python train.py --n_layer=8 --d_model=192 --n_head=3 --n_kv_head=3 --head_dim=64 --d_mlp=768 --vocab_size=4892 --activation="geglu" --norm="rmsnorm" --norm_place="peri" --norm_eps=1e-05 --positions="rope" --rope_base=10000.0 --rope_fraction=1.0 --qk_norm=false --attn_scale=0.125 --bias="none" --tie_embeddings=true --parallel_block=false --extras=["capped logits"] --init="uniform" --init_std_qkv=0.0411 --init_std_o=0.0411 --init_std_up=0.0411 --init_std_down=0.0205 --optimizer="soap_variant" --lr=0.00591 --lr_mult_o=1.52 --beta1=0.95 --beta2=0.99 --lr_head=0.0111 --warmup_steps=200 --schedule="wsd" --decay_fraction=0.752 --decay_shape="exp" --final_lr_fraction=0.0 --batch_tokens=[32768, 65536, 131072] --seq_len=256 --doc_mask=true --train_tokens=241500000 --steps=3695 --dataset="wikipedia_en"
Each number is 128 + 32 x the weight over its row's rms, rounded and kept within 0 to 255. Layers, rows and columns count from 0. Numbers have three digits each. The size before them is the row's rms in percent of the matrix's.

# up: layer 3 MLP up, 768x192, rms 0.151, rows 27-72, columns 96-191
# down: layer 3 MLP down (transposed), 768x192, rms 0.139, rows 27-72, columns 96-191
# gate: layer 3 MLP gate, 768x192, rms 0.151, rows 28-73, columns 96-191
up27 084:110105149103081105158115164115128161153129152123122146074145162098050119125121118150106101136174049132168173163120123112181123132093068124104121084180156162057121195177140121164060097124096134183211153094097171100126132113088149118154078077161166096153103209147134093154144157125119092152
down27 099:187104145126167160056195113177218142059108169129161091160114062147151173118112118141155131127134136123195134129143106116088136142097091143166099092086097117152097109074128152116136110139118169088098111193168149194120102198153147109157111126113144127153155090130099130118096080129103103147
gate28 102:168135146103128138139137108135062158088105080113168081135142132127127104154122131140054179171151096083146114148146098201140073147091109133133063113099118171144139125026149122154141119102148102130179086141070094069128167100158098154091130150136191140136182149095199156129123082137095119129
up28 101:139172140097136145091091160134061131138154141154170156175108191120108094152087146162135154148130147117135113080143133132127181106167125112081191120103107087186093119177111097098109100097100147057109129105090082095143122085130217168158131116154082079128095128131113074047150129139147149110
down28 095:124100125162145138141156122113113119109092118076149135088145076138138141142173109122128133155116118102131162160151158123118051153064104133186097150113148151142124170055133117120081126134156122147135105169158126130096153112152049111116168114146179157176202095060152140183140113108113154122
gate29 094:194166104151114124130082144107123218139050135108106109087129120165117037048131168151093137136090161174110120114149149073108125231162107105138125112125108096122180095134103136186162127143146121117102156159138145123113143156121114132102158070139089104081100166165156113119160166158112123135
up29 090:166185129204130117096103180134145188125127160134128144138138150137078093096069143183103166145154129142126107072140134145101127229084125127136113147133119142112154123100098118123092104080147114130120138158177130141129166135069137119172117120133100122038141127126106162147154128080140159131
down29 096:091084154101124124136145135134170050150158133139129092106091109124149181181139120156114138078178056104105111127078105116199175095174157143110141138100216193099132121158179183125079161115106108139153114136156117120158132098165125129147109152105099127154138090140108132121111072161115110099
gate30 102:170165156154132188141079137138121170140122136125099129077179119118124105092179107153183122147147053171097148193168085144160117097139125152141188111104164114169074100139072155114156130133120106205136092176062148168155174095172131144109128118108135166135135106140125148120103158150108163175
up30 096:080115134134111096106143092130116051111075123199152144121149120171155160181119147157095066141136104099149156091107204104171051144164122118146112129159121124097131114131103143106117129132096189104119112128109165101160120139120189096143141128091113088125087196110160169126173121166123113115
down30 113:070131148170136158090082173093149198184108154181188112149131083095126135162126143151097164120143106101163119060145136135072154117131110128177118090102142164143141091172178083085144114145100139127167131150078101129094157093151121181140133101093130067200121082170085111086153142138134081136
gate31 097:151127096177060063147142202132115126118091108124112157162163145125072106138144110091083147168124159101131171132140082100100102168146113157105134094096062114188110161086157144156158136086163051194133151124163136142095180180136187147101156159168128131121130148105137154116066082122123108134
up31 097:122115131119123174071094082110163151151095133103142119110074143078155169119142167133139118091116141159138122141125173150139157161089111118134186153115114104118054121126174089168111163212145134083157116091130116119171131146105129087157133114082067126174128210140147179088118169156166162084
down31 109:123168096142096161147146177152121145229112174078122147125161148107158136131146122105113132097153071150091061090104076125124079162171116114099108123121116131089083107130093138138136136120073073140058129143087115130077149113139123040101117111113126165120160135128116205057154105134111194150
gate32 103:155154141067097135103105149135177163143125134119141109143133115130137143097115132127156099146112146119136135137123104119206105158129126121070052135147173134140122108176136114138156108169137085121106123151149139086132166117133150113097114143095081156150065150134173037115077127199158160177
up32 100:077079128125177132135047108092133118115108100122076052115091116133120100129130104107101156099150163105173059101139101146093155124108107103141183139115100152110078065128145171130176114112161123162157147111091061095102110156129116141157098121167169103162110124168052198142090096078096116097
down32 106:149171100111066149119126160118138147162110127137150153142138189148113159149140118082104147127109095126092136130141056136182161133130094151098094143121211145191130131156190123118112150149143169142107163129212087139066107161171152178166189146110051126165109168092171133134094148110180130177
gate33 100:098125109150114163083127116097141182124042168104142135141125154127188144157141180137125145130171132145096139145174133133147112093153135168134178158083169119077166067159127144082147100182138152106096098122107137148114095097057144149143156119125142134172130113100160046139109093089077129088
up33 105:100154155147190117145143099103161079111121111179184135191154085137118139190181115169134125164152107079159152121097140131139137105159164125184132120158166172085132134138124101134082147101146119075076147083110211126141145092138161188143135149128090124111169145180121091099084103090168125106
down33 095:144141138115096174078103179114085129166162138118087112100114166101168188110149114129100146073082118149124139157154086111160103202120160122044141122130162071080121115111068132173162092102121084187125103133063112129149117120147160103140124184171121104121111062062101164175138147087091105119
gate34 087:130170103106135146161098140163171110116160098169184121111190134154121112097142161153149183131141055156114076205069119174139058151107108103108084172141168101153150151198107101147136164146117124083094165162080151138136140144122114161092167113129120130124127110119140067106183137058112134118
up34 083:079128100098089063118124128125094144178131115105153151196110118113140141177108138091082112117129167093139136106185133051141160141069186136143176119110115137159110144115106113121057093132088136164184131127169095130118153121166133110134034183134137125135080135097108134142043153208175101152
down34 093:169215101151094134168129135122221092116128146155179138121193167114150080077144087157174186134121093170126129165099142143170127143103093080128074161084125089123117114185103052130141117142103167123124129086070143155107125155136146137116173133094127099126128124096089050118160053036099145123
gate35 107:112150103130112147144143140120184123096135151129173124201104097071139118135129180193116116131163108103175092144129179152102117181108162173157191163092143118140156110126168113109164143166147095146132108142105142158121170172138120126109093077143142136089106075119136122129163156167184125172
up35 106:170118059077177180154118132126196146147148137163095091138113120144180129113119093104087133127178115130168143090173105123074140119198122084134158032154095147119102109153115135065107124140118129153120147115148109136128117116058145095158087099056147105128148108131156117118157149128142192163
down35 096:102116217146089099153114156145065090117107108073094133088148177151043120118168142117133141122075128120098094164106091139160162102073159125098109166101151044122128197110124149139130085176101140139123073139140124131090151141182094122130162159144170130134112150120101109143130124112143125076
gate36 102:118118168170177143170185128152147057150110160200170151105146085104145138131082130171111137150130088165125083131122086163117174123135074138189138137103182147111123062113134127148144180163078118159127072140160120134147172134202126129122117111106103089129155160130185141113123141104137156159
up36 099:102171151104121118086112092143042079115151197091118178221127123115121160097124084091154095115142154195190171123111116128122111136138121201121151075185090104111087104096131145251182110136120129095119115185129123136161131125171139133123110114115109137177107162138182166153112140104104127135
down36 102:150135135122140175122129131168139180143090126163085136107101083093066178136140209158154106165157087121109133157112124114114145137126095115112065118124164125111120143163103125050124072145165106102172138081079135108131118137135162094109202170114097055146112141108126082123102118098104114194
gate37 099:123056172068156143130141068139181145079097102112089181148093172130132123123133146133137150155142146120114205132090138094163162093130126134082110120117110125128118148043142144136111114128155159169126103099119144207058110108113079176104180103098077107124092107108143131090135068089131150103
up37 093:109063187143122114069173160138069133189172190128168116118151132176061119182124108109123134091122126170108150096070108126153184057140149060130123120131071132140107149149114090160091119082084132138134112122185110108186096116110146118132129147090081134160051135186084091167135100180165124162
down37 107:181143159134161106067114133139139155127143181174084121123136125089152102101110110091113134123087151136091162136163166103153058148045119179121102138122158161166121114082127092132181171151149134128097166141157103151111176092119116121080144078176096069138100152138142109068136095159126145173
gate38 103:172089136126170121114185140053109117112102116142092102139176132077118127105120148056183162129141123162121155131150106168117136128095156131119158069144168055149047122153128191149136106106069125155130120175076087097110094117100158125064102065156048101166124150141114125105160148135107140108
up38 096:134106152123130110102110064103151145139132141170146101111101120076103184211121045134098091075137035137119092143111122095100106148098089128128178101160166135143151091077080131192112168107190114121120111143160117141178164174120127134156090144141060173097125124146098160128130144189084135137
down38 100:114141122125120172128125076164092082174094165153108125164134118127094113128108171120199102109184186105126125147159137134130173115098135114123146136134189070123103129118180155112149156100136171174095136140123105140100110076172089166102172161099144142147111165139107143133086132132171127110
gate39 109:127152161077160136126108120174173127166138093169120114124136151085174134057068050073100161131173134157170096129173171197113100092158102183163152157132092153165109110160137124157083167143115068134102142154080159145152098156111128130099171167031050091174131114164151164117146118108141151097
up39 108:148103098064175129107104127133059083145115098112129096150085092137094092119210131166178120107080140148134145110163143154068166132147089134168083118146154152092099111091145155148106136071144177182164187120160142144165115114138107151124119107082130162108166060066083181067167102120199071154
down39 105:127090090151104126061156154088153100121145199163162202144090079132175165138142085108084148188161177138183075114163152147147105167121125182138122146119061216236126083139105119081132122136113140116157065123108059198116129175158147143113082062136121156118118188127092134123096150112057146080
gate40 108:154162165101141116095163172105134137158129110096125126143066148118129185104201138124118144165131031150093091111124170098105130122099061216125164127111105156151138095165076110136125111135156182178160121091102157115139117148116136124135131114109131093053113178148100166100091159145123093139
up40 113:130092177054070147148175159183146070167118156138150160143125119106140154097165101111083142130126103177101107129144214129146101113122125132104243174168119130133158142127165147110098101131063150089077047173108151144147115084142083107137120069177146068087108083154178154154100133115115172138
down40 095:130122088199190142157118125101087159132119078146092157109140179130139126160099157147159149141133172123126158103146134127111117109142161124190053124110118156154161104168097142120142133084175070175171173094159019124143112131097163135132086163145080162139157191141109140072124128146127109103
gate41 108:117129095129151135098167126115139133098133131111055142111108203126067118093105131162106134169165128111141095164095089137101132182145151114070164118147175126132053090074166103186122118137151110137145140118080124160132167138101118135133092124120133126086157107165136053083095190132141158180
up41 098:185159143160126178140169119153139181068069150095182158164150086171132133169117117139140141128109139149119111102105122123185087157060150153148092102124105119056189106105111163148138122168101181109143076180170085117125113201134138145138165153077080121188174093126217132173156112158072137171
down41 104:093105069130132106159103209099114105149187130143125120129106128132147162123174135112108167162157188135109168159177144110084176144150153108093155118161163137188092113130116087144163179125164068149114080101093093123122134068091161098137178145115177102106056152156161093155145049112093132110
gate42 092:087076146046126159117153113095178156134075177109154096089127148055107141101132079142172131114132139149138165118118096169183144114136125145162106121165146108203162085122054171141139190115127101101114139102079110118124120083155197125158120163111177160102151144138101113078143128140165127103
up42 100:128124166124104162155157137123074100094122085168136152160122128125155119148142158150048162116146142139123200092127172124141093084063144148098138098093140091113113096155149127132152092077145149186175148185195120171065125114103102150100130145191154114196105156153134184189122097136120067161
down42 100:075134108126132150188036148123205134136144139110154113118153128081107218100117162148151095160115142137149151103079071169130120117164156155175112128139134146133143183131168136137130165097154131077155094056096184090195118127107205116100158193121091133080129069083182104090178124124081145072
gate43 107:101121125147148127139110106141106118111131147093147098077087185073124143091148150093206126212155129160170099149102168132111140140129140130102124124169118075186080089142151130109147100153160104136161137182086188155079174172115204127128148134116130173142144113127160165158160099146118133103
up43 104:083178183167133087184119154111156086123155088191151063107134103125173131145109109117165132141069103078130152152159103186090111148159124121151126110126098126117188134108189149143153137080047122124102131117140175127128122148165095175120185208131186106095198100116134119125101103114136138104
down43 106:127189084149161152118105125185105210145131153124169170157131152132048107095139088166095137158115212166142121120115148107153151198145119140141106136109074117157118110058086186105117152105163136153130150163173080161094155132123162143124132102146155124100101159149089103130132095121156075155
gate44 096:143168081136126127093115177038109177210104117067129108146069136126078147131075100112104151159125164099116117169106134109134157121166106114122110110147143200125113097165070144129179070152072112171121158145106141130087146063136125113103210186136090156140124156194149100165136059058108080102
up44 093:122129168100196100146106080160094093104197106176202102053102122089121140116105169085062111105116106176101175169098146141161125080128130146111109139111130179133093101101136128100127139106201175107140169134149160145134111148105111108138175154091162111155163094139096152104104131131119139125
down44 105:121104134126176115162135143158087165090131122139120200085117079098147117122121148119174098218155144130156146159118154145123159157116138111110133111098136097144112151143161132151189153132117108140118155152127190149107090181058185147085106145067107162087070140098103104131086065107158075079
gate45 095:133093111088061100101125112120163105147171086155177094088143129153140144091193070134129148123076113192133088159101162172142098119119153119122124151112144178184174115093108160135111132107195167137102157178179144112119129097119129070158118070095121146091177125114111187121119174065101184175
up45 096:135147183144145151113156106109108120124184130120114212123124119150141083155112172085154092123146125108144121146164130082114148101134131171135103065139114134106084140121149131115100137139124063172096141126119087156164124122117078051111127165164079163130056146123145163112121127089187123059
down45 097:168090109087137122120142134128114114164118070143202061128153142133090160097211088137122170122086074175108088146081113199151116116139128135169094184088126152173182149183133141136133131119178127103152129133145131106146121111115099118091123134137123107087136139104077177156121091126090194182
gate46 101:140090135113134148099103121159141097137047155160162144116156147090079124112114130133133140110054111094135162123132113119071090143103084180121170123124102157075118166140084137158131161200131074152146097146183119118131143195111115146223154097182146126116087149115159143138076154130080119129
up46 100:112130165117129139093138121105185125131099133164177179067150064135134166112136114091053140147134167115159146156126142196100099053173119160092074124109113154175104120081125168079176159113159125135099104163133124107150151114142130163173168110112174110164154087120128160156154141081109143049
down46 103:146173153111117123182103100128113175168061223162102119153097082149164167145104154174147137156187085114100077133120148124187146109105157113131163073140183165130168144143153109112130141120181144165154095135127164120081155195147145151073126075137192104072100125149110075068155103137119138142
gate47 092:116151167168115111156138106146115169164128098107157102117064113131068161167135121142122136116183092098050126121080096177154075132103147117110138145166192161158137203148149155108117161104104134114128132087135102154148149070044060118153156143124112085154089095208106141099157179116121157137
up47 099:086082095098131116131122140091142118166149166139145169113154157102162114111112147078090141178116170144153098142176214153170112166086139139081056094051182136122134088099097085085120144092108181095147099100209136102159123112171130162099116164185135182133130154050150083110121152106204120136
down47 097:159165102135130126131166122201092090088152067101149061124137143132119131173151109100124099116151134140105152141094121137059192145110162183158157075160040095083061129128119185142125108119117095094150119144149166138071101190130111161106133123112166087148170141152102123124120136093079124172
gate48 099:099158132111140127126101146112192161153089132145092123116090172129159062224145132103131093129149111213125112127163142088102137153095067173127179097123173103166147183098103148204173153117099082160132201164141135121156066129134122086187151144160104127137089130181101123130123116136108118164
up48 104:148047117177083092142141091053126125170124154103144146133136160080097138034153118178114157104116154116093088119165123162127122155168149095110138116121084166188168179138115127151192136064105139117137099104162083101068120119137101181121167116164128133114167206111201158136105115144121093153
down48 099:137163123114181177118085142118099125132114099180096088172111133122109114182126090065140134122146117120158127180145105075152155110145091183137106137124156119112134114073150141146136105137110145145128214152170183128194101121108129193193177121103122098177135114120079147166149102101096102142
gate49 097:066144129078134241134096128138129153193095089133148086100136119168142166071178121083141133133151163118135115122138106073134090117168147134131147150113176152142123173118142104154141141146116100128137172172090117120135153146083126127095101156127113197042129164109126141123152038137126185163
up49 097:092123158155111190184070157145127156152117083116220111100110117128134130072153112122093148145146122124176109081165162081117116126143142133130102061118159143155120143103084082141146146124118093198104141148114155130178152104086114155152095131114116109117101112081167155117153053142143177157
down49 104:086123130082086023148183150102117125087159161149113099140137177094120095155120192094175091134172123195112116184117127133109139157176104127129128197153127166070106130164150185117073077107137148097171116196126153105110125141127176106139048122117112098102160106190143125091181168176072069116
gate50 103:112107116072181174105114124138128135176199086112148139111130114163110140109171158157156119152123139121135116114097128088150085070112108111139063095101102152124155077141146139143071144115132089188175103105126165113166125107114132085037135156086120120162106135129114118063161084163189166122
up50 103:092140064089119156108135151099147103148146101125169140129150170097098117142121087167125156000109131100195164086110124127116094090137184128151131154109169120164160129083152164145128124143132109187107204150133189095086141136103111135116134098076128133090153186205153149124103137166129079145
down50 100:121158123140161110136132128151135138091148140103072162119134113157146194141142178104114113173095125110125109153149117185101145128115090092146115068124129136086164088160106106159083157167112039124129127120132081155134111098143195115108143157118090141119118113112115151130093133114128086121
gate51 094:113131124084168155092187143119166096169100105114131106113138120141148152094133161142123156144062108093110124111164158141092112150072159134151045094120141085097155106103211088122143105203164156155119145170165084117184159132157084113125144040126116121159135119142117113143095126098129179149
up51 098:148092143088040123186109118119140157162147142150176161090120167165136075146169108130053182115081097131100119125126119132157137145083169127124112163137163137132177124157143078127120109139101128139138108138166102184107144065175203108145148118130149076111084135125095169149163105147131051169
down51 101:091135161172212164093113095132138103120126109125150067145194090130056135080063160133118096187117135194137172128114232124145134168125129109109122165125102151122111130119174157139139106167143114143187127104176155147172091131076110191076084131162145123100152152085136212122160120131086213115
gate52 096:108136107113078147155128148089152060145140101097092095117144160187140140160134163120114166173152130159163094124120079181125141104127158075131092075130163149152172119113110154145120208096132113140083131128128138166140157100072102118061110121176202154126156162126170092157073132140122123223
up52 103:114123110147091156081066079152069124119119126075137160113175115127191235094170151148144112127112085149154097121088130137141079099103156173035082120141117140200063159092122091149109156089107140095164123135130143113123063166192129139124101177162151129119136163190127129118152157150140111202
down52 096:150102141106147042125176154126219141074160153173119109150098126129068077136101151145077138144102140167092189147128135124129146118117069108153162160136103095108147159161125112090156083145161104158118125151111077097179138130092141091129173194087101087110138116141136111130158105087133117032
gate53 094:116104179096116156074130135107132144082142037129118063168133125146094203110118102111083126146131091103157140119079138137079118178123137154149166148178116162052222118107111075178167083105107133137136166157074098066121171125120076164125165114131143179168135119159156106155135103139126120128
up53 108:128177176089159145099162188166086075096120117145108163078181136128168140147126108167133101158133069118129185132106113158124134084195181206116163170124069168082131098117119060098128113107098134121133144122109147103112110113112144145124108141124195122087134105131117154096143138110105127119
down53 100:134040136103098156131130059103146162127068200087143121090103152103137177099132164140167156133096116084155120082145191128070047148085112079149115096151185105120121156174135075152189130108187114081140132119130089127149175118100110121086170131126062099145099115090146077107145125130138132148
gate54 099:126123166122167108172142177188105128133096140117133172159164100170179135148167153125176151127142152096097092114190125109149161131144144195144154163167135147102122127115148146119135089193166148149085155113120104102119128168157079144154184104081086126132165117102120108090167071100167127134
up54 099:109108149102128114070137142139055111134075191101167171111119085129126119122111131121111152090174040124200141141118128143120139149153105053141144125144125059102152095083129092103067092060099103104135145146134136160135137116128148131125100125110141161112065089116100118076160113134088101103
down54 101:146139147156099127101123100138165138116195088107123102152111173153077130127124136123159157176148151113103103144169176088166135073120090095113131157138096177115111188132103156141166125118171176138127148134157115123121119127101115134169120150120097069148071099102093140177166154117128168140
gate55 105:028089166131144182149103097157160085140079107122136121102162057137091042124153084094137068101124173087117173090148175109131137092176160130153183063119156129176143119119093111154127111155124097144066156116191100120111131072138152076096104130095103123111147142119118136152192072175096110116
up55 101:166123189176157140093136138171119147105162139072125150088109137094108165138107139167159086053161088142109141115080070111107093189134130121038066180116066103090128097123096156092098158106094077169152116155100167158109080095168153107127139153078119174101142184125115146120139098099140081089
down55 095:101051089160141080091160087105121120151104118186094142135139128142186111141154162074111144177113158149144106120089125114143117083131125171178175087127223186142134136110128152137139139174182132104121184138161110092104167127149107184136118095152131113165153069152162112154165081182105187123
gate56 108:140175162060143113078122138129105141101111144092151145121095105160128100146167091099106120165116107107106125103111106076116137131155107156178203072161097110097157099085218068147154152115086200079092118080157141104156124136115117173129140110155061136109153124109081151140078129102098151187
up56 107:124080087150174098118126094146114166092140123158113128082103104164138144108113134142158161120097078124095057169118162121098131109112119155112111102117155134084157122163126178095129189130147092095056099108135162170113153030160150115109124156096201120099121145150129135186141140155165177137
down56 099:158119102152132097173125121145089096155113087145102095129102144144166093084139134086102134177106163145166097110118131183150129133107129125155125141107142150167142089110128061158110180126151108143180146086105130119103186136119079151150079138151215098123141140112109131048106155095113131045
gate57 101:129142161080098103111137111107080121108117106154122100141106141135147099046074075134159125131087111135132158114149064137104145189140146172141115152096150136120158171086160171110173128078137071152144111087152198067102141135190114128126132127163133105177107059121071104121101154148140167158
up57 095:099070123153133191116141117153097180156151142132118147094130128171178125117124105083115114138092139138145181160185159150147146086132115112130193126163132138191113146114112214120106062146084105116168123101112166114198164062112091084107123134133147183100143139101060103123052185140099144168
down57 101:184116159156103136133124134134159056143123151163118136158138092141126099132163179091117127118131158135119136125119144134138144126129119179167109107131137173146139082101114128074118158129136137093129174073147075176123125117164070133132138116118096052144189103157160147125154107038060093088
gate58 096:067114114065099070149077130174102137069083126126105177060085131133160169148185129103137126166143131055105102112117159110170136126100149086135149153163032132142106190104115159133097057086154101101099133153112109125113157107105103157096104149075132140137157126118133093127142104087123136133
up58 101:125156092125141116078128163165115057181132151130116152092175150129115141142088125104091113089097103057142073142105129162087048135103122154176129114092160113141110099183083189123123108131123097170170120097172109120144124139113229098138135143105085161127105137121154128110155146053050100110
down58 099:121110155106118115191154132107165162094070111113142135196144125107165114102149123129176110113172173128120128130127135127159182131159124140174099122167056197131140131135138080156148101038138143091094112151104109130101130184121029179152115112173122060141190147147132110111093083164157120122
gate59 104:146109114076073060119083095146094128132137136127135095017101135074161081161143148080115126178172087079099090131097127084088128084147079090100103093116129125119136109097114133112047136109138095149078120140100158136136093077111165089153126087150153132077119169159142131163174175063125130131
up59 101:134122099215176171170171091123146133050159122141130150198128123146087130153137117191101151145091138143094109130165162138208150132099152089190114100140149169098138128190104120105137152149156115165164175087155152114089134125125062109095138113151136124076108080178110110111179164159148096149
down59 097:125105132072068084095107159082075145178151179116131057048105133105140136120155155125132136122198088098098122103110092100113104096160113124084112100107176129127144149126156121121095118085136146087100092140116152148169099113138173066160134092128123105131129144101151131191128172125085177124
gate60 093:128139129150103130092142157120126073096097121127133148152155165105120129097123146155157127139130135138107126151142218099065167086157121145146134136181161171114178121134170169108093115117071148159090130110131147135127144160148144132067118097136133115071120158126128129127091133048103177046
up60 098:121061117229106122106153121066135146113122110127133088136112142127138102192143155123149106170147121149100144098158145109148170144129133181117200119144147116155149128120158090160096104084153022106148092171174166081107090164182114107148081146117121070145148147108110155176122169127127128115
down60 094:174188125119116176118139143173181099114103121182093132140121132093182146095107139133137096084140112156170138184073039100158083124132122135119117120147109121143145113121133118150142112195112171159152131130132140135155126089131196141110088129155140219122099115116100189087126134199132125121
gate61 106:116123120130106109123126143147160124098142086065085152194111117122108122151226153158129137231105136173154146144172131129100067157129116073160105119089143182150108144160058127130158104139100085214115094109162120103101134082109179135145155086106111133110129145111160111123154087152107156163
up61 100:108114206096110079135149135156111134174093185123146176143174206105179093197130073165124101090133138105150150149111152135120168115127135152112171144072160145134142148127115094174132126086132098159116152179115129172091118151138144137125111183124103153122187162118138140114061085138160156117
down61 103:155113114189106117140180072102137165159170102121088068159118095148111157140159144138142142133154132137153092102123112071154131151097157123191102149166135136171087159168083205078108137074088105091141204049124148051145123115201112140140141115135132070139116165118133104105177128136084081050
gate62 125:137097139086096153143210180128187151093101153104129096150141110097117144143140131154159082081191134180149130146099173178102102156155125083128111106081098146179130166066146108137151156111160148131148190176127118177096113093106167135077148140096087097170111109092118139090177126131120158124
up62 123:134115131184134167111113163047085090120064122210123064103091099096147067152148183126108129116147092119138124149121184125161167109147064116186156174150135144095150116109145156123075162135156172094159139154180148137137154125109135149103095129161146088119132151139111162141103109078139150116
down62 116:141146103122118127131087110160176186195186101110132164163142116183113080131087169133165145165093118129140118099165103078125127138123134145061126149160114144151173152168106134141106084123155171090084092173131112153088140119094160095160184115069096161136118097107123080082127127167138108096
gate63 103:165113104145099144102110083071180076109123109097163159153156141131126099131129161146101168138125091118107083126090140057111183076117130118137100115099072107120126112175165104115092124144112060151137150146158118108188128186114144142128113118130074163067123154111111211094090061168159158134
up63 100:093138169099138149110108120127166156074147117098138165127127186121108102176161118181103177209124114151104100139081126173088091122136119157121109069145126130083131118088063126160085116169120146107147104172146152154159093085146119110155106135204080151052174171080099163138082200103147113153
down63 103:175128126129099132134113124108140195118141151178155127100178061150087138153093143173152110110087171040195166123151121089185095153123114143120132113129121095137139151115174100107214106112146128156098121132133094116137153164099099107104144111076149064165074089107165139156122119071146174087
gate64 099:180109103170077148137109184134125149134155087063066114140159085141122134086073146146142113127153120184160103113131093178140109150159168162078101102087134152097110098136053201178174139135115075128157100149140084143131131147074125173104133140143152141105143129124137102099185121179117210139
up64 100:153089100135153154133103163111099161192138161205084202144113067119110155150162117093146141175152124107141135147121163085131164113160034121159151143197162152151162162088173134166114129151116176136102143163179173129164088075126101088191124111109136102068125131163147118143121143124059092109
down64 102:153185151143136096155129141157157064158112151073127100140160163120174190097077176125125130140099140164127113123117109214120127148131194119151094093100136117066144106176114105118139135160153085107123151160050108190161162127093144189109107159138058158153157181060126091103113090118145110169
gate65 104:104142150105111183089140118076118125094066101115111126115112109128190054118101126127095097101083160120095095145172106165071085088168110165118100115119107147151128160068156118104116140126127176108123151178157137104136120088050104144116122157116155138087141155053097195097153136073133154143
up65 112:116095090077093127183137190133112052141082127199099114105185103195130129144107096142089090117126160148098138137122183111114143131125144094143109139117134119064126111143133142084154101100069120170077111135130168136057149162135098147147094182136149132150109107106153110112102110113145163135
down65 096:169137116146139153109098119132112136150164149105140158188095196106091162152139138105179121189134097126130129110120036165157149150130061090176127117150126128121114112163115107134175134092188120145094147132135108126133088120105126146096196101080065135130132173103108109159149167115161119090
gate66 096:168185154029109085184119143145120093084138122112137143126118124155124140127170073100120087121142152135074158116136156085140086034184099156090101139123138104165144138155116149126095108156079075124132105086149154117118127152100123133100027182106186105115169078151091093135154149118121132111
up66 098:130101086216132101122136164095138097066076128140109162123067107113137137138124132152084131120187081099155132135119143178105163134114117171074158093178142118086152130172132204106107072094117172108117131105090148117096116149070159126107155148167160191152131134141069138172161143057144097060
down66 093:137115159081127138117099116124107108169107078171105112114121150134124126136214099112141090139099188149097136201144126082173079110114147126157118171097111078163125110080072041131164154105174059164130116163117101113172106128171105089146118134114122115118141143183153162132073147123122125134
gate67 098:123115108121123183117082182072110116122153122159158091086138129112101095145197141122115144052159144129166079091137118151169070153163165071150140071101142130087046086111087101141120134060140151133099121112129195126155133113147189143144146100115177142132181096126090135078181073132117119144
up67 100:201103144159178093157123110116189061068099109117085160108066125125130119111124128132067109146141084109156145156129076135107098120113118132090065063108100138175098083126153168158060079195082107113186090116160132104148169140090121112138127139065056106170073109143135168127104141151102127070
down67 104:095123108123099213140107097076152102134168137141102117114142143187095123126144137159125164114168133123114122102121097150147124071173146099096166141112111166099107063122129133118114104134087119142053146156105139139116083093187121154150076096165212167111183160113057117112110143118123154106
gate68 101:099074130076106174185112146095164102121055107129238120082068145090117081125128137146128147119088105116116125113126125140139160096195138179068123180153117147133146114112114130140142134146115079146130113115107083163131092173092132135143118115085101100141064214177163120149114090132099134171
up68 095:105130170117120178205147143145122162085026112115185083061097161047160081145132112130159111130123099087111136154158147137138060113152156124108112146151137135135129101081138139140092135116103123172169087132097092116159091125133119094115150102078137113125066151145081090108086058149118126164
down68 080:109159119142170062102141141105086136126185101154010147204215111176118156101128136109120102193175127135150096168109108139076124139110115055162153132095137141065137143138121140136147105122124206105136153163159171128060155084125098118153138168114148171123157086103161157068166183113168142107
gate69 096:100141138145121181133114178187155099093144155122079116091171158149085248134062123125110168135172168092188121092104135127164095104166117138125095102146092083105128160176092118125150090132113114173141074114185088133148164129086093161115111132193159105129103113142132170145112112151144083142
up69 109:113133120114108077089072132075225169117153153121118091157146087202125148175110107126160087123132095147129099155107096103178149079119123140105123128126100119138112143186203099121154136070133127140134168102132156119119120120163116131115094126109111157086122140125103107120105148120157121098
down69 100:186104081102194130166163121129074126134128088147116136138090114080142103055125157113112097156131158088091113163141177135074109113166109187133157131140168131097106116145113171088110101153087131152154145142115147137052156180110127130145163127172182090116113128180147155168089095175061102141
gate70 105:100138205121073114081105162136126112121139089133125169145099150183200174121161061112101174151080169150133118135203122122160079089132082132157093129119088133097185082143122145112149156140114141168140139079133141107162085102122161129148126113185184232111123113126113075120144138112145113081
up70 105:113197134119119114150135086124098130071128085125087125122106144159143149103131071109149157111070120146171112133117151162151138144153103144143145126099092058098108135174151175059117144112085148148147171127158123154122116164103133095152090161181189197077132114181138127113126165125118105133
down70 101:197134069113091133121177147139150192146106180138125165114111103084109115176133155181136101102189114102127168132146120156137154169081106094149139112134154160106120131080132121141087138136181108108115104171058137102149168087107092085071229105076076062145122107095116088173137137067146114150
gate71 105:147134119105125127137073180087114079168114093104126105161142164132111081136135114114117148132131110142137101193077149191101130111146157103100172182113141155133131172112111126135148088062123103101149139150123119186092170099116123072136038101109190088135112113135159112141137121111145072142
up71 094:165134127105113053123106153120131067090135111089131084133151169071122122145152122140099128121119133136149093138101155189153125088146104113139230104110141155169187138128110112127158090113118124068117149144146102201092147092094133119152012105134164102147130165155097150152174156100141118127
down71 093:072134068163072143134131134105135164078127185160120104165129087128161144103159108146160124108125093098144120101103151087142123145202135184074086100107120106173049179169146089105150117133107162116133170169154115108133134125124140172127104138121048197091142159128128107093101157136186152153
gate72 096:103124121154125081130177189211169137115115111095179044129093149202083124105091186131145099153078110122135125109138134112109190106142088147138143116138100163090135076151090150165073098052117152141118126128076121078056109177057173125091167156168103112090133141160116122112126111143189121182
up72 097:127155161151105133101087090136149066122215132121090135124096154127145136134123105113148152063141127164116143100111138152118114142134129216157164113104118213128187145068139113122103139192121091100141122114112134115165195103193117093120084117084106174139089103101071157118127057101082090118
down72 092:095139094140125109165114194188176176111105082089207106157122167143160112127124166114107111162133120122135130117143163098140205104130098071118122152115140107117083086175131226154127105030179175168114091120066134102099086132093156157051205136150098108129163107151154087103172133140163137147
gate73 098:161075140098109154127137211131107165114122117115164082096161127056119086141075125092115156104104109093168158133169074114111123145206101120113099129147096201130113124103119125087133130107100066135119137138065161137146147125125119144130152061172109109160139099105150091153123068134153112130